Weights of a small GPT-style language model, trained from scratch on English Wikipedia.
Size: 12 layers, MLP 704 SwiGLU.
Architecture: RMSNorm before each block, no biases in attention or MLP.
Training: a variant of Adam for these matrices, 1120M tokens, 8545 steps.
Each number is 128 + 32 x the weight over its row's rms, rounded and kept within 0 to 255. Layers, rows and columns count from 0. Numbers have three digits each. The size before them is the row's rms in percent of the matrix's.

# layer 7 MLP up, 704x256, rms 0.0765, rows 53-67, columns 64-127
093:167172148149132148124107086091129096181153103109154064079166161164162105122089124079137101123090118115081150080129136128101137077173120072127086149125056164184142167080122083165148061101114091
097:163183119160208112095165118110113131093078124102163127129120081141092156109123108121145134133108118096095151163090117159082094112177139167204144132177131102072129089036150141105101092141110157
096:063102076112143128177096061075117119100128153092143128120096141161145118130153118097143141152054076084174172173142148115103158135163172105024114120122122113131128153116152158079065114110169126
101:141104142108104197104171131106115112110165123108109056109065096151155112144069105101100166099158082096124105092147141107135115172088081167134158091166086136162108191190083076149096046082096151
102:134123130139162128203133176091156201149145152111155134119172100127136064175123141135137053146138122133137168157124118152141103104089144096136149111112065123168099175114157141130171198160151104
103:125177166098154100130160122120151135159174118112131085146124175125140132189140189139079119197120113083094144169116136131135126102066175071095120137118138098130138166050128135062141073128159130
103:145122143109100182101170160151098048141132155137117118092126135118110063111171063056141176130101147082118105147125113145126126103177081079139158136197103072164114162085156101099159073146146130
096:127121138092168115099143183159104136116074115088089134142152149086156095092105165154133120060121131159183107094133169112075051129175092152106077164160096165151193150088124118100173115113133066
088:134086131141075104147069106067092151123155134103123119189126174141115199159093133130112127131084090138114071100122076167159118091131168169055137110103067099112092115192131136090079125196083063
108:140119078111161123158178109102102148120095145092122135158125132137097172071115131141074181131074090133123170077137125111139145141083088139126118112126142113169133144127125172113102110115138122
105:155148185154118155121134212148116144109146157154116153056146113072161128199150117125070111148186090140135097144150155137127165146093081201115079152125079121140143163204160156142084157152194065
099:096106175099147145151096119146073180137110132140134138126056154125137131116062090178096119124171140096112146080146121175119146132203153156176132139165120191158125111100097120071133093089168089
095:107140185138091136144110147211190111141119104098122075144093125128118078107168145139120125088146189111132115114124162129114056165120131152108144102091130144082110141151117118110087108153120115
102:162123128067128214137070090099139131061097105115190134105137118109151030153161086144172179089088061051091084089099107096117153084109151182076143099134088147131093126115205144102140095118137139
091:195169096128098110116077098144106132132146121153161102125116126116112086102117131116124119154110115048144114183118129156124080131109121093178133166091121127180095143120148068058145105176117055
# layer 7 MLP down (transposed), 704x256, rms 0.0716, rows 53-66, columns 64-127
094:086133133139080098129158118143121175056111175150119166177121102079054139110102136161104188117219129097170116193078150086114166114101146162160161139073114152106032100144104125142148137095142085
098:119172148128111127073103159132130090101104139099130064136094081102125126161117158118103203141109158165141137105141122106108136125120105102111133126162206157157112103123104087163110196124115101
097:108140125096146113128124070098111167126089139138086161108062192093077150160075098102021096130109115127174148157157136169091115192130147152085116132152123099122118117131159131174108113167161123
100:138051143138138143204138163120094118108146101118115097092096095115125101125110122091168130144121035219114134185092111145149125122130133089078095172038126192105181129100127104114158118151146098
103:056149154123161163164135107112082140066133097130129131187122121179077134085131155123109121159093109143123099140149153083150137111167132181111127140103117068093135079098145108146161164157150079
098:128123095106177160129102157122086150074099115060107120175094159106097146113077123133110167141132116161133125111118125150138156138106133144183087128117122099065168152132149079104112104115145156
106:138134096151175076147139143087133112191164162160130174115145135168042125106170137105149167117145115123089087113078088152140096107088105180153133100147101115160203138118156067110168088131142150
096:116131173099145117130116151133106160134097146164119149105171139071126076164160068177108091108137090079125164152134172092132113123144121156143112128101112184137163103119153138153146111208103142
090:080145102072139166146139159131138133165157127122141158091123105139089005116127073131088161063163174134111155136176136163051108171112131113111170115091117137108133117094153150111145115030128150
107:048112145106143136174135152139115103195186160124138114162193144126097074108119113111087132121114133127141166117135166115092169163166103165162164104113102169136152161112156135078144096111127112
100:160079089098189156123119114103092099156068104120157196219108139166088167102129139085158124116063192099092175098077082099104115160224183145041125084162098122172125144144161106148124128109080115
095:084125155120101133124141104115105083150112165170117116102088129144113137167163190089110200166057143169079137121149159121178148169138140122152141150089120106069143190114176134106126105169135116
097:112104097131132152094114130171097120160172153125141066154112160206059084137162146072078153129145142183116135069136115180129083173121091158155128152157121107080125104104145146071067125086125151
095:178134149175164100137190134177114091121119129167078137168106136094121117174152054132056124193158055078076125084163182121130106148091156132177118153133129144107141166090119124080094119117153144
# layer 7 MLP gate, 704x256, rms 0.0794, rows 54-67, columns 64-127
094:159105119084130128139098164146147109084160132145103176100152149129140088179130176202048118118154121068127099131129150144111079171049171094132125123150124158106087166141090143104151119147113153
090:063088109121066110076137144167114107167122121105107076127184133139141096124129138087126140155106169127113108162091143184156095156115120109172183120173092158050089140112100183063124126143051119
105:108098123147088081130177148176152154146145129153089199086090103117123092171161094129119117129148122130081160110105132098044134121138111121105093113079156129030201142086188182115192154132158155
105:115123139098121111058175136119168154125084159148137117111089075162095153155145122136129126099161164150123154132106158113101101140135099116174158124162155134158166107104135125133125120143095134
100:137115082089133131096178151113131119102149111167160133165100140120141130128146050141111167132051108115079181191084117144156119140112108101155125112084185132167130135056166122110127055141137168
099:144127179136098113095101124162140102100105149181143107180148152133177136110068070134122138164137186140108123144111122133124153103139131124140185157136076181114133103092113143188141094172114125
108:049126084081140158129143133150120121143131102101110117122095116090116092108079136141108127153141055144119155133138139101083118203053109110105083129135189144145072149125164128119142161128098133
086:080140157070088106104103111082133147151083125108144132137126119174093080203111148080115125148131096133108106129156137067082147188147135104140172128100142137094082130164115143111176107085095151
103:109110093166144119145080123170144177145086133173138138144119153117178120106138105155141162077063100076182145158122158155082095130160097122142138163133136157102137151157140082083114093134124112
096:154134151186149093098147212143176123188086080177129181124093172172097114145143113166102117076046229096092110134095130118132120149164160142126134091149130190097130075130077105105121172153131103
108:097161119117125190107163147155096104141116141175090117106150165118108133138134114142158191160110110143182109165110124133147130067146075144113108160115156053096174178061211176093102144108125113
095:137143143127077117105129096189105182161169082136158157099141111129081153194129086095023154073213171170113177090103137086169163118202114101158096115163083155149114142109102176164092157103147159
111:088072117136085146123126119042133158149077146098141144151124114133121143108151137143119139100125143112132109115101138118172114156079121108115105121135160117182127127099049137122151101081154100
095:080055148178177166132116138141158124124103101146131109122092084117175117157130154164167118137094116137103076148091141108067175132110099110125157131134110132140171148168088158144166105123129103